Part of a small language model's weights.
Size: 8 layers, 8M parameters.
Architecture: RMSNorm before each block, rotary positions, no biases in attention or MLP.
Training: a variant of Muon for these matrices, 7618 steps.
Each number is 500 + 40 x the weight over its row's rms, rounded and kept within 0 to 999. Layers, rows and columns count from 0. Numbers have three digits each. The size before them is the row's rms in percent of the matrix's.

# layer 5 MLP up, 704x256, rms 0.088, rows 69-105, columns 128-255
094:498574563502489471507476544495519526520452447491489422619538483537518495483497494477435530517457461456515515505462544458498491489494480509465481477441533489442436523571453537483538467537385507528498477503493473488567503495516472526496501544478499515467494527464490487527482595559497553588513425461488563455444482489526410506489578513504459510530536536470571525527522483460418535484494
101:511434453492517572551452460527524548477555512511463498505493498608567529475466507532564488527546582523552516447458543529454500504526497487532570460508469527586459446454422488463439469515471501519532565509516449500468555514543481483505479471481574553593458485464506588539498484481480495529494509484518528480433500488517430471482528535544511510535499492520465462478546488399547537583489
077:494462526487530486516479539530528582426567519522530526545424495539447522459451457559508466440511512500442507531449449521522542571519438537473524489516454538523433502457471498461491473490486523460501553467528544465505519540554500532509509492501461461513513601551485514469545554475513559576490477455538504475405452514448426523492524490522536559472493528443476500510477459492538510533555
101:550513489506536537465529445589548511504475461487492428484426439460487392476458533480530483485489547499502473509504500437499499532500501458443526581578505491477543501564488525539511466407509578505548436497534502510511503472533444590563452557456518502548533459502503454511456474524511505559578463558525427498539446519453447498526533514528641531532421498514513543459476524431538452487537
091:455538504519582540518569437536531539568577480516560426506521559577574417504507496454416454445544544514523463453468521472532508540553488516461559509527471569536470499438486512564468506490536493505543529566527425524521520504506412520435517554488602453508515518503514524481441458499530534569486536511494501495489533516454444444547500423470499467494473491481563498523515509475452571479519
094:542500524443564484553513458485534520511507577566588524456476529511480575538460518533462525449516498585462473472509496512459530413480531531581498517490473491475488547469523452562498504482507530569471629523506486460487550534550516580496479513490448563499495480523508521492446453468495464567474438509552582587524546512488498481433512566483481514461497501500550562556464519512473511605435
105:484451525487491481502488511468457530545517473547566489460498512502484543447498389495545559590508536535467486525528545479521459512478456567482479508497466454524425488517479566512444549531524449554518532512519485539525463462505430518571443489536546480557479534520526531532537506535459514518527449521517484425565457565492464462510460510537537579480513530528520521518379473442536577448515
105:510473543461523562467455506464531471502489537550540580452545489497495457567472455447546481512449492510505501455484544495464584534486439464424509576551458518490512475497514535498509515431501539523449492588509491524540516487476558405492456415485502540493507455561529517416545557443490518596448603473476443466471547483468550466483452437424560532485444434516515495536467479526400524476541
100:467534493518524484495516482456535524502591473516512478494473560416495501519526456527488490407475511493479536482510455536477501540484486553540524541528536443527473471513469522503505478475419604505587470549542514481453488533521457445451521479496465506503580512516480535531572516563500493529459446591517494494464520499480577580512522487448476522463507480486576478470475470465495487502527
097:489529468553521525515524483512531478510553467541523529512501530504497436535424488543484559522542462525535528488547564474552462542532568570514454462491515515522510407433487543532503498575545417470466514552506522480500518408539487486494511541571514576497531491445504516488533550528442469572512497469520514499455530509484515518601587470510463442522541506451559442496447563511483473447607
098:552523503426446503582499556454545567561407532488472484593465454511472468539500527537455536530506526475528512472484545542492466489564501499463499512512473525400516483472468462494471511453502475536516593503534484446461488496502487477551490492529511533475527517448602526496443543519513491506536530485467499562474518476526507499556466455509446522503511533505512451472546499514569474473494
100:377527467468501448507551530517501601525459513533508491475518513470564509544501439487487522542503513402512534470498488505565475577483460501506520492627522496495403487475546537484437530566473569485481553525493453487519449453496524442499436490479492450508558513513472448489478542470510532479523441474495503471435458514479483533524560500447523483542512470574546564537484509464448469385535
102:528540516490546490473514497494506411495494503521498449531533539482394488512511524580483512497509501486504439483446503509517511498437494440561515501508451470481444516468453499556492469532515545497485451487509437518483434460487582488550529537508473540540480526492553478516539521410464538510527530498456521438569503465455535432523556533405450600575510527459487483535579501574506534382484
088:532470539488496444504473493532551515524530483502520537529584494558491535472467505537508568555492493579529535534544483465542502448516534511484513495534531486490548477494504481528521528484502473532473521464456505501423449544433516512482569493420439567526484460549502501564501489431557543438522459508490549448454536439527561487499512544515528513476502449522441467500553516533559543528524
103:490458474474440488525549555417523470544455505433512443454496492530428497530489488464489473489462514508493483486509563565472440483505523505578485516509452434506526497450493480552506608473476457528499478466526545452499504505470517452527528479478476490472479450493523487505494467490462490517509449408557392514521477457404554541475492524540454437486482562543579522468441558531544561500428
095:456546509541464516535470501513537518482521520493509530492470520450472433480523511455536504506497554490517528481544554469500417483536475474385517513443464512529459452487467505577572477503489456550460508506403514473466486442504498495396470596473493538502416484584498533423474507487515484509570503557500541500457480561505472503515486488420515520548454442644526464505524471424460502497567
106:437466538445447574513557504517457459526537491430520565498438463562537463557552546482453427474499492591505575521439521597542458472422469515510522488443545487488509487504484510494523515440486592554422478486407526522474496521471508492517520449494452482421503511557481540448521481564449496472443560499499496481489536571505492510511529471430518462439537548508460487541499456482511491476526
108:545488496524486471450569475546530550500489498494549455580514509465465463600566487490471447448492497545456560478503468510418436453486535463548490581518505499599550541457469405476501490502598472463491458526458579477529523516457548551535500413539420549543495557495519506494513496541426507503471456453499450426525437541493543467438523493473480443471562497551539488484504541504547489506436
085:438476394507554500481525534436534449435553552501506501492545432541487480486532405490457501482560533487519521606521498485514489465506471519461536467417531554530469447487522512539513507492481505503515479516522507470558459584533449495535464480555529492536482461439518516465482472482507477567544448521500539531520557482467407505422514446444520540429404502516526562474446440481507563549492
088:451453518444477512429581450501505541527470487518448467520536512509584542439483460525480569531473515447481442592485497541544487432525520495503510470508530450464552481508504479422573508455460534506547416515494514504450436486517429487518517472486536429512532485505585508478460445519523516474487555563501424562575484573484442475525425432510549485516460523513528475449556489455569453516438
103:518547582456478571492502550546544492453516541571554431466494554467511501509478543525495525501501491521471483487538563446458502524510550508460539469518564467538435570522520536502506478602557466469517491517520475485448474470547421498453571441491455446483461573448461487389462489589440501533475565526483546446504566513458536521483423539545379528463531494447470444544402479508445522502546
097:538464562469517544520558425466447532500517519438530512493462472487537465457518473562527455517432485485558521503479555486434516474483477476532554553562537517487501524522467493501503544463472544488574488509460492463548505497510523498542520542540560531543517540528562481552486539448425511439426533468482459533504455473418484489518511525478582459466550439442527539616507533459514558457590
101:501481505472426472496581526396514470523536582456501477489514494464486451490524443545503450473485512492463469485489491562552495440493531418538515487462439496448521482476413543488504455503522516519534506421531542443519511491463480544531441519538540500486496541503533486509560477506384449451544475574519484493518497537523533518539568520497550476439495471558526438550539505497493413510466
101:508518566520483490508484537530447506443459465486490492544561487542492505509524426422480464482487462467530470526487494485498470472492526516429500550537575501473639513492419440552470481512516504488501484501469543481486516586446533484558511497487487493549507440486496487558570519491439626479510443499442444573481513448504485513494534511528498494517526529497458527513514513518514456487499
097:435486461516561585445491445503451555444409507549533458532477502501464510512488562529557497576460504459516564578494474417467441522476530527518571517490457468442471534541462463541511516438541544478502518498459526432500468506404490405504492497564479559540521529528496461506491466528536478470473543494500486507513478530523546507505507478530494504471539510515495523532581539529448492558537
127:535529534495505457504542494477474459563427490473593479453489394488475471580498561406463489465551445496471529499488514440514447504497513539567501474509559487501555470520460471510498515578498439423455494507464447537469494429498468533440513530454494466520511518523459504567485504495499498582533520480503421518478533462530465464511513455550480553501451519506518526506517443467533566468517
100:489565533458521440466500477522505495480539563446492490462499468487493445482531512444532513479471579538499473565445453402542475468513536486495495562488407451530545539481525512584490526446436492449516523405534506467498514537529464438438431536448419449511523514529574502504485439527555528495594463455543508485497483470575511528498457564459481475570521498535489462529531506522530456449492
093:526503548516578517474415520503562438512511547452568464434516574469474481466557538512568566460446469606496505482489488543466493527512435495527433508451443566544450495477541584517462480475508545585553443464453548453472487454501523481517497511514532502490468496460423550547501474500591502526520455504554499490575546470466430472474446453430511442477508532456498513488493474495533482400447
099:525493526493454496528506529561467520469489482508525501480536511482470533496491547506490430463504425487507435525545523476482509552517551466513523422522482475505506477430467462554526551532442524445527555482526515564493464538472511477519514486473497574445537527556530523478565475511503495361487588445538514491474512484493482472482534479546484426499553436493438522453415472420516487571465
109:463450449520504480495457533471507492493540432439447524404512496473553506443474498501502481459470481490616564528458513510498531516524522531546488533503505561520472501506567536462520488473518518503511519523454504518453515519445474536546492474544533464473487548463529500483450494504455554446515502516350501541496540521550547429473466506537495443562523506461564495538479506459510565573442
093:469485462505500494440516480518508504504532486507551511508469562562489471513488484444545453477519504527539502469548484451555461472517451486543481534538452510429528510495589461540437505480471543479491543476527541546509455558559514396448478459531478576542524489556508535556506404530458465508458524529552509509514480516487498496513465520533511484435463492531574520568419516519520488482426
095:475522497457453539523519410504552510484421497519452483488510581523537521483505514501444491501454501440435548409423472549500500572545526508479516476430540407452571476472509522533479536554549517486481494493505581527487477544495514574576505493532519469562547512514548496539528558462562485409488527548562490485602468536470624535538482534538483516450497526414493517484532533527514510558489
114:450547441453512516440470506472521604496514546554557453481446428523519513545444538496448497531452531512454424525544504533533461481472519493461537549469476504531448499535488590491493516619542542470483463482543595549479488520531476493493505491541471483473564567479542511469389512551474504474445485530435486501496473618516500464494500457418531503522503487491544514550464532511480451469503
092:508464457462458552494571560517467503454545527421538503493500497577490490434519490481546466507542444518530517512512501426502468502505508537463570534529433512484532491528477542519507550562465501530532507474481501478545515522533579458434537469551479581451469537565496508463482491489417476498511505466493492497571430519468537491503492517570593539485499486552551484492478512564510517379467
095:552505521519535435533490454459539540479484458490516498511475551517456523562475541473507527546497500576480475468499520493491480478500618409456482422443486526501466498588397447467508542513527501460508526476556551485574480517481469516505467509521488575502455489502462549489520503482480431427523484512539527520576442520531543545415467455520475523545500453496514512542525560479440494462492
081:541555503488518519476513541470511526507515431490455426501474504572517455465539597539384479420475515580462537567541481494508490533465561445428498527519463421559421506489462548456469537466518490531476431520474479414572451454487452473475567422532459501483516473550551560477529455478513504405510545508450554508506544492506487583496504523533528486472496471532483487494492561525513479527497
113:500527488435489457448548508485501502541538517474518501479450473537464531514470403521502500436517483503354538491513543503514506535469507506547468505535502443465542521452512458397475474499486511472540442526478533464474527463502525489459431508488542487556414445554510513456604507459482513448483563456490472530488434544557552467523526489474558464530526554452483540501578528503525463469517
# layer 5 MLP down (transposed), 704x256, rms 0.0483, rows 69-104, columns 128-255
105:527464459491484486447423503508472465515479497508507502466480459494478480481549460474492489498492520534440478518493464490535516553469509529485522489478580467540475564435495468558557528535485472543430599493566486578483528515429497589457519498471550436475506501561391460426530488511439470534556531489541497556533463466517495497513458447512447518472554458518532495496455521558458511603492
098:509431511528542509468515507478480517502589515470528522553467562516479509464556562482492567472459460517517526527468535547508520468430482540471507459525591556531422490525453496521526452430496469477477523526509506544534446438445502580437498510414507498496440496550521425438505458508485451505499411467495467489494556516522534531539488526455483495447615500476578491516488512511524427531499
088:526514466456465463542496497479445471578509451477542505513463564489516522536512560534502432539471505486495452439491504485518490454564420503461472485509504539443510517489485505438504592482504476524435523480538517547478505517482519508450487455499562501517479467515535519489453514542449561476515500481538481517578513517470521495479487443498553515537491589488491480506509437440494392477545
103:483518477519458495505650475453443535477523502505494498526489513505497489493463487483450418485490441516471488478499474515474474424449493381520548498451534432504505527503489455569515524470511445470546535500508574501505488505501535466481502513517530497539538487556482528425471511465460522449523485471493528519549444429509481559446492465536529544488525485519492483480577448511481563439520
091:517445489501489496459435529424468531488453498442518542510485541501501554447478487528573527502535438557509530489461479569476541507488514435499504493509554457466528439522524524453541472494449604461486554496487495435464480405463571484579462460476416498528508473512517470508494565541511495487489543517483444464532445478531446412477465525498517547431542489474490478501545512537515420462446
093:529504464491446427541471561563498481450530468491504509481485520479457497430485503495498523456476390473548503469478511457540487499525489478518523472516526489513504513508539505491450526547531479463508427506516501567494537552515490480508474556553534460500495580551523496475546442470493475516442423477470475519457416452572558494571478421449559547591531499496394448429494562451484481497553
100:446517536480516524445418455485528484553527499502434459525503492383558484492428550498455521511516477600516544519519481487497504496431476523550531533489443537521507472476519496485551551547518574583567494406584456501417544507495503579514487485472458513483456548503489558504513492497510448459502465547428519509455512547545561596529548497480514507538526498462560467455501518486466543533576
106:550585527497436492486525529470522477485556546496516482508430485491478536501463537473544487522533471414500470515532488524499486457478470517574477425510550575541519496567509515609556503447484506432513490468493503498534518473573518585483423496525480505561527467508535431515459487522493459528639469444528486461499462547543524491386562501529512497538504438510522571487462500505519489534413
101:504516435488513532559497495505512518503484543392476536543455520530456519541488524521455504483544494464520486534487494512470497476494586460519417534612498473490530448480536468498547565501555454521587554535453549479502468494485497505544566492472458493478509533485454505504435459517500495485450476549504468533549445532495469434487451526497458473474560566448527564453493498517514490484439
091:531467541403412463476473490533459491443476482485553539453492481539500520466465468483498508542487527502530514540549451500423446540499468495527505439436560466469532447467515486517510445532491541441469507521482573489517420553435505431446555535499524579451478427522526510504541464449492445526462458540451496487506480462504507495424423512505459497523539488511402518543543536529506590592416
098:522532521521543509504420451586504496462499507496471514473524495488563512495470507566553449458552543435448531545487489543543508523564482506525533501495520472562496515486507556553470385565516453519364497505449494560428446547464444499485511479531515432521557507510450546496504464403550484526483481420534460456449531450458483451502470497512546451460505512554503546520489493550517493496419
103:615449534556476495520512451509454433524458499448468531493450469561487484467501526552467510540523531561530487528535525502456507456469482512574475430412471463536514479539469429479559432452468449448489483468460564524501549559472527582441543476505521586529448531567518562527521521537484491480511475492487527507548546457487539479515475447517472491458526511466447400465553515543553507548523
096:507491502549503473490463443458435538543543482448441519459449489486505466483530463477481493463518498533472501549498507578523487446532574500480468552496518511543500423544488443417491510485534472531534554502528542487528578566585485532478467428483505491485470483494449543478489566650498471500505496521544435538518490538525449531456487453579507450459494450469486511492450502456493489504498
095:520488518495549587506453497513470558496542518482503476486422534576459520562491522458523468466451506503517509429416531546518598505476504475572490485490466532551463479522514443533504514462520487433489441511533491494489515464586531555473450509502423555474489436546579532459414496355532482520556573522536391483443509483481506559445469429533470534501524495502514469546437588489473457510436
103:492533514507549569532542509460446550518505502542524549487509485492466484546489483514457540475425550501556557471576521522493434566484521490512534552491528473526460498479516509492458436517474516449511590488522455466453516534458480483519510565530445424484426637495483501535488547500489527513485477461453451473561582464484481552427518523532479496501542539458570461478527440541518439572507
101:502473464525476532471531516463433461551475511583483413544555486522518473506387544522491491501546488443531582547595507436533493514429504490489520580501511507535500534448527479525497530548472554523459446503459478421528429510498523494580506583488480465579500463496481553526547435431481418465496477475493580437436499473530511484481576487531541492544535523425476536519524482481534532467515
096:536550460450483481515501480451497467477469468505493419485482514485515476478445579531433490456423559495440470527455471475518478524543517480467478494459520469465540491464506459473493486506463467489449485525517464511497481468487492521489558482506543522542526521535536507587471551424461574504479476454543467495561530489447491615528479603525468529515447530457446443528425481555514563508451
107:478473466542528459530442506520454469534499492500487510603569524521511595519524479489543603573495535483511494467454573450465443493434447535544466479494510486390478495481520493493443498510516564545418513526520501475470516423499533466507499503441548490532497484524553422552459420572468561478476446493584502526451501471529473507511504522462442457456477514471469497520521525480483508521525
087:541516503459506570519456551461548466490524526511496466514586515493507466499491439536485532477508499482569435480589510541570499466429483521463534484508523440486521497579520481485521498546575426449499547526556543450476499472433418500508481487451473552499526497464495457471442525551538518515433480598564533447399478545539468487497451505422501536506503429503535421543536485455460443453526
095:486502489568589486541524505521527484516448497527493570481472559474456487560520485491497505520476502546503487483566571479505453482549537509505499512463474510527450500439521497526517492511479479492467511483533533475493591531421568565496453538418447491487430469508479558526490576442473429496481421445497455470459492513516484508471541524416427520472511530429548526516481460492466454548628
093:537468422448556475484499448469473496508498484461560552519552462531494471476507555528546560506520551582479429478481466529573484460434583506494519516477578503519484501500511407503524524471526497514465452483466484470464485544542527538526509532504503485461546487516482523538514553484467466443482482457447524463452488567538550535467566433476581529548534538484549479513613503484542539554533
095:517563586468527437503526543509531453452481594471490450470546452496510582422462481453504505470523487492473510512482515521549556512478604509454559497532487476520505479413541559421514479520491448493441547525527461517513461491548543467520542526493550480468493406452506517515478486445457480502499522483519495452519518505573454526497573502550427476474400464480530507517450444538515523493513
102:539450436556456544469509531523465539500502503529482580466449517469494496547482478525445538457547465525479459492505478458440518461474524531466524587516516486542491512460521503447587526520561509519463558546526515519493456551474526541470551412462546534550510493459468549446448466457493497574444520523455562432485476494451507516496509476490561549482543447482492506520454494483391562426514
104:522495491503457564476533485527525494533506462486472544536452415525550449510466585460483528609480524508519485449495483479488435456401520558475523539461533499466488551494531511512505508485476519501477531540466471470469521461552534587417527570510519538513409504496450488530513451409487473493486472523586493451510493496521411514485495572449509512508516495521472477537490400525485501503365
099:555485506488486458495522538509577505506558474436448536468493481514490483528518433452500518494540426565492436519486557445491575473412446547479470482497575589525506477440555474441497531494441505553483465493518498476471549530599489587484504472484522497486507509436498463476497478519476484491512498430542518557486432470479479460405483473470474463573529446550537490432499495599525501512462
119:505496422497471421503510513497536469517506600430512562513491485523498476525519464479561468461520543550484533510441441504495479513530439527559546461520506444452560489524488478491463471543468481453509553422441494467429512456502500514521440489518512508539516465523457460476518458517460416486517524487518451463440578535494428447493502623418440449478463544531526526482491446525473472499463
101:513480407473472512436450486536505499510531500522509432520526461462530497507428446511493549465497508485487593514450610462464471521485578553520549501549438484520489503505513529475508491489490508565525519456465479511540449485499550521527522468473516487452576515487466452487511527429455521493501546489439522530520497490513502488514538456455481513432581497467402485578550457530481464533533
094:437500531483517508535547505513496565515460482431454581449524427443496441517506540509551455506547578448470502568479511494560555477527588478511524515461463512505538453432502508527537498504507488439483474536544462492493506424491436521493531478497510456541524524501527481546473459571472489497416503451501519480509508510499466564518545448481493519482504539516518474505459549545511440450464
097:516479488528555578483537498461462496461531440500510537553497504486497541482441496457478513547503500604577544546522475545533492489437486461498497533518550542486502471542494540468537454524431521486531506477486480561452469480493544560574546557483534548545434453453457458503521443380489500509506474464554518508524440551511476473500493441481460524512531509519502548604493616639449543506473
106:508473499483492419502573502482498515589483543465481470508492551480506523560468507462476474525492487552490552529524528527461561459452572512484441460507517509471466415537455488477548423498446553554491498529487498466529547504502509482494465474506464503469381479581524496470499568491536511511488498500453444514517535470571520494550483544524563475462481451491419459535515542476399457502502
100:514555511453450474535534512478435502556491466532441557519517568512434614559476540546448472482531499417467537556547456507469540504479593551498477486493519444525499541502504443507507502481528483541505512547483568487443496546440528463494410599488519461490443589557501477518479467449528520531522441493423523510450524484460535441495468493469508511485522515501480476502495449526490566421553
096:486543495519473542484547534480496515500495469516567485502521509451432453488496504507487545488525529576491365542593580500479469512536509474574491539485494527584524485522541486495505450481504488481477549438575538496530510426555516471505574510516405523514454403449576442424529536410520522500530461529465516430501459454516463468512499471476482520489461502492530530482469519471437493459513
103:537469518500435541495478475512557493541556478590428475455490504473503448497458516462556549458566514452526520455440543546436520507455463507505488497493516439468524509456435514510547484511523447483542509521452439467528568494484482551533459556461514545506423408518476520476450484495458530466522530481481515522466436473522486567554478473515492485468546491548487498496552501505539475458564
097:536494569598552524469534504555475420472449565507494472484528426457542433516544542521486508523482463458563547496465454538498501524540517495472483415535561450496471571535485467494484430459487522440443481541491453542526551465497512544437493554487505463475626451508511511522481454530599484516487541529490513532541438504505516546474487418506524539555455508556523537505505401556477465524491
100:473439458473528558513524521514482582518580500465491475440573490559494478500492411532492537477488503502498567504539557482428460490509596503471474468509518552528509535532515524560511474528524435539498488531433446560487522568509507477523488496497489470488432560527525503498474475475533480471563442522518606464547479513507526446496496555478447522437505553464509460490503446483519469451531
094:519510454504456485516487517565540447548559505531526514586512497505499565544520438456496470540494435523464489456531436446560521520486497514523486499473511559547530480499542457460522543510494528487578511475445501535451600522595524487470427554473485525528555514479475423479488534473451460510469511513479466515469460459522502542454513439479491463512444479530481501549510431481519517534465
# layer 5 MLP gate, 704x256, rms 0.0868, rows 70-105, columns 128-255
101:485522520465561519532572518529526502465428526452514596537519476488520514555531599490512431562503455499440488586521528587517564478453542439492588456489498427478559501475534537538422513511494504475503526545580466480494449568483524494518437521411516543539571523470527481521503505553476526481558492470488472494515541473479480487489452393492471424453522502523488572487490544444531482476467
088:506498521494533539459457541507509466580503571565494539581444481546470510487429497532487546473507594556441503490548446412489548532480445484563571518503500455496472435484461575488483414488471475484513511471478574473542509505523481484564459483488458467500559495565494514482490575492521544535458502487514506443476441559481488466514513489481499560445466550532481418491525490517408559472484
096:433565487448511504450500444527558494478501525540511426468519562481579464489468450499519464448517536497439507508543445429521483502499457447452466516461508426479471579503444485441417468478436468555529439552481510565500488490432498438553477560467537424592544433514499556491526476408485515460413458505566497503462450535522494461538475554485485486552519474496487475497461483492566552560518
088:527506495454557480518484496527488507496485501516479586494573413548426532432534429462454518559501467505518517500531524527557413491518560559474475491532473473496495521513505519491502480491444522552437459467500533491508526567546496450499471546520480579556545458536438502493517452509516548463487514444520448466503556502515517522495518561515390475501445577497514579514466465507525492522545
092:512569507469463487487524494454510472543494512521451497591535473532508573495526425561556496503477465502567543548453498444540565486538499501445489490529423471515522514423446490454505513509475446596536486434439542529466483514520567440469590501508544439565502442493453504447491467527543471531553489470495485550493483513496517503534517501468598484489423414508550586512514478493537490525483
108:590513443412482498541485532499539495493531489493494513466495501477557475506557536526460507499517528519474545490449485517532548437517521512512529472482524485514474491546535593459487490507480471531489562547453498420507579477477465448438546501387547537459579493525472539541566429476511535504464453473461519531504497542484492486516464339490506451426477461500550439591523503481535448542525
108:544513519479500469496550513499461523499450543492480530462566496487547475543522462524440515522545470481458526563455477525522526437448529525524507489527464509445489488439446473522486512490476538541497498489536520498485554492490498557472458496476517527531479512510560524506526573472460484573540486579417555541495493539475496461488503518486466431459504476474372488504499466489437558534536
099:514516592519465461528474545510532466526555529553423558463542581556458527532476507536486530577498500480427478531457532510537452480539545568494527494500461473513453537488476504527531529456547539492514507503406501511479486552458559441469555509507473541540493507483431439526486467466545505430521519555447494507397525432479511483484437535508567585545491527475462453518505474481493470492513
091:493484578497531430499443562525539546478468572514545554557571497517483502509507467544567483529475468491478495478413535509471429575532520419519479441506505608477455488463522543455492561500558489530547478581533488544549524538461506499489458479514507411483460510467455448443503438499431504653548544483497476542532508473455478470506569521470483504549531416556528473569480484489498564406547
099:559501538484465542452498491440539520530451588504532543513509500431462458515489544455507476482517526466513505488518475452534468534541502589481535431502504477564452512511483483584460508557470479528468513478519529551487521445493488538565508517566539436438498448506472484510461485494533542516579478425536450483448470478478493550391517555459487488481538535495521483544533482567517542461574
086:589481510506521471429586539527435398467497440482514507469458480524500513492555507484462531556551470557513546504440540498482542505488478506499488465454525479524497484431468388506513501464493494480423480471465576492511487604562497548471496467477510535502534575513552517487530567522508576490440455547462537538469526462514488531484550497519543513490480522520501400485574475468473512566550
096:521456444563538481535473495448478538519484462440481531446513499496421542477510459449445453487476441557503424558541546519475528536581480480471436481465514525589521482486500504484562471521445499528504460506525511513517533613642524523489472514447458478485503470534511510489540518503454455503434486445488446496546503521522511501562504471499548481514493453423538466521543515524505481482451
094:507527580495581574507518504495486492467530515496522493523450557514559454495476522425541573475492550461476493579422440478554510458476481441493564515520422513579498596464471541492490524497506547439412509467438452495529498465519484537487465500524490527492500514508517492431471529530467478533499478530535535509498458452493550544457521430531538535509513506504460504539450465521483512507477
100:436467492482493462431426470550474528495479494565529519486547555503548493451535542520499457511511507515532514497546521487468521489474522581451488528535557446485566529523533530554547516521396524507464508526435545537560494479505505519487524502525504506490464588571473538484544602556482549497538533534521482537503504541501453454574456531479506495559492511542446504572496530471442474538482
093:543525443549487520478526470452512503477550470509557453570480494497481532508481554528477502457498512430455452503404460566560533499438586440455530477443547464444417535495483506501395523520453533401546485525531587515551483531458537509547536452472489498501457487518573449456548482502515478469518477565506524481471481474536551524467542513474501452495472478424458546505508516549492464545444
104:513551502449539522516446537474563485555445504504454509521528494559503495492511478572497510469482517485487486494504463492482535493464472443520477507502496521540571471524527468559508489426520525472499458463478484405475472547474489515494528489516512482477515511556472487515445480463570441452478474510544446588494516514535544451494463510399576474430485427482524537405481556461547444538532
112:564483479430567511560530546419498524469449563517499496416548498513546474506490508515511537475541562503517429487430558493494440505500527509560489418533472522490538483559554467477473517471521539581463467559516530498477448456561422564487523486487558513443464541539464518424496435538489436481549534466512539542562485537509478609455482546528536511555449491497476478525442460500443573531449
085:475550351471478522523544449555483537573538519530484486397572375536474409547446458507492586520515463423477457541519445440492486451468511468506565507575456523518501478462507480589499468467540497479539551421517563493500532430484540523445464476500465514438507471436517454482540514507507450498511571478513483557480481457457428424455464574457438541473465548467480499417510479537475501514490
093:426510474420534466532514502404503536483485552533571454437554483476541533493505515413495482494401506473556562425568467502494556496512516455557457497504446548474492537548454482437481551494497498441571517523490460478561464584527514472542517525480573479525497519551433527493453547494431532508478561500453557480493534538552537490503575482513485497452524492573502529435513450502426453454517
106:483523507475506535471525519489547492489434507483493481559536487445525472459392463478471433503460496548459491491534489581442461496495429478461493506472488484564578473520477462486502550575502510433545477501514471442494517522467457502504528482527551452498478570475425414508471522474519461464456494517464604523507428437443519531567482531512535523485490504554448506489500509488448498481538
098:551524550502553496527510478544500520503592503503540510484492505505522504528518487545520512464450474470509516491537468487464565541508569559542517580482565537520519450493580538493542462477509509510482511460546553580538497480473491499474451542577475462516479540567498458506546481605534507506458493547518473418527541535379505501481504496517548440503504502465487537499527455470516501445478
100:501431537512471572496509539533519463454521496457472478508458543542507496553456525599499576483556457493485506513489459559545463550494536526520486484490515469522523581508516468481555536462488459524459423569452472462483556522525492531524413565538540496514499455532436566528490469458478518543450474476462563543510494444509543555501430589493483471507467563494471501466476526546558543456520
098:531440557438492464526431454421489448532519500427461542474582568548542501509439509522450538507433503446513476479538467471458538429444493522485480509451505514499473511513520489490502469555549517514503507495479519475564454511447496517525436568539513521484529510437467470454533486503569464509527484485481526481443500533549452593463494514455454546581479579483485418525440542495478483506466
098:465564529510453492462505543473575504432514554483535493535475504516490509437526506465501591533446433532516466574513491466494543499442448560404535496407506474477508476515525517528479519484459502468467508518425562532496560535544503430482510479505437491483525535517472428524459433470536588487541454498558480452503453453490519505442437466542548523428450561554483518532475547535463573498536
127:523492475494527494483453527524520525537479469463518467525521535473480413490537601461435486492528474443467487467517468519497477467438488487432479506457554478529468495424525509508515484426546526514553415501473514551504442511502557423540481426510545535513497563517501487456484547454532503467510425513536546494578506444508537584512497553496497513519489501479470493551508413491478530489511
097:519524565459429572463509507545560505511451526463457519531504539533541470512503538473540522507560531504464441486488523462525538492533481493519482551559454473500573512474538468496565532568510429494439475444580524484430480449530483566535531460433504441494551455473559517540475539466477572551446466511544516563515529524499541455465525486454411482534486481573463479476469492492481519469457
093:582446426444473495501524438531518524513504552448471547552506463438473498492487479509468579449458440479493532511513501610470525477481429465563527542478557393497537556509541461489490479511499447434494538551446441582470553479483543496539494518568510542416522479526459510470498481544471521499514562488559509535544518468468511506469557491535445556498476478547434428496503545483596593597468
099:484519494484518497552520515489434479488478589486484492555490524497520560499431518516532533488471530523535464502454538494590554550458507532558449455495514508429509446493485481511485514525433432538520478480466486488485474501491513499556518548517508481468467450606550509510537486563488478441504534599519501433565480559510535497509541466499523490528549402455584584451549455550518674550468
109:554569508463537551518509503537438497557452453503509486513513505447471476508442486548571535554452574482505519515521504407570519476536455509483486427476537508560477482558506426431462490510533509507439483443403460511479405502476473434501527522432514552506517447414505508567415548424585483492519480482542547461488499481441529590537490544524461553483503585536466548495453456543528505511521
100:587577435565564372489459481490482498498484562529547439428457520552454453483456490465508504477556521502520467463502435479492482497549445518531461551532443487506515550472494508473552494488579440473502511478586480623481493442437481490470493504461555493447445466416543503505485494475491446495490517515526533526578467430551528453457500499500468527548518460544463559517517439500483527512409
098:537531487513548465493474549502460527429481541496546537489466564454535478514454494468487417495536496542430493464577472543544464561517494523548447499528411522487516470544476500531463510529521485445463549542478490540546466445529504522446534499504567520530533499484555528479493495553461416534499448481506519529585480515507483474531505446467487488471474494415557468480509479474491457502407
107:534514503556516500570437496507531507501484456577490488521524463509502496478519536488478564415545461466490517495583475519450528471471521527499449450534541462411512520509531464454557454442481491500473545562495518530507541507464537552509478597479482557560555534465542551473491480504524518470471579576526513517590508483534542477511537431531509460496457475480488502493484515458541466457562
097:543523498524453497493567555524533513507524490505534569413429512520530519564588514474469500474487483463544491502492502548466447414473500511515523525555517490491500449465550463531474508458562484498497552512447519503458405455494464428445550481545534514458512560494524470491486520466527539535450422575539488468458513490556467537568474529529496436474429438536512409507490587528498592431544
093:565560508479390584518529510442538450514498463501516482529585539511495410511500500484491488476560565521535534476608528597518492483533466495530530502462537475493527476410573482530464448494510541465566494517517576479420528510502453474538604485453511455497509557555490490545488573511535527537470489461476417483445467478507494463476510514475528555539532498438405501463493505491416542497556
096:482477398465510535487473514448546502523465499510525553492500474446531532484507471496568433586514531485524519483492465493539514464524438535508433511536521591505561487605525517539474479481487510504513552436487474533457548499523467479541456634476518542485516523524500470462474485529505468577469498502522488471489492561483494489443500528464483458553410541556470476506544452492521461537515
105:505494402501477577452466492534493491544491526414510536480457509518530558449528499458492519531530493468485500458525478471459457467501537538553540417470426426472495528501498476503524464419495553501564524518405469444512536478397487449470514526528560455543523525515520501564473563552478491486562527455498446402581497551526518510478558453554455580545548506549503469439595519529544515543505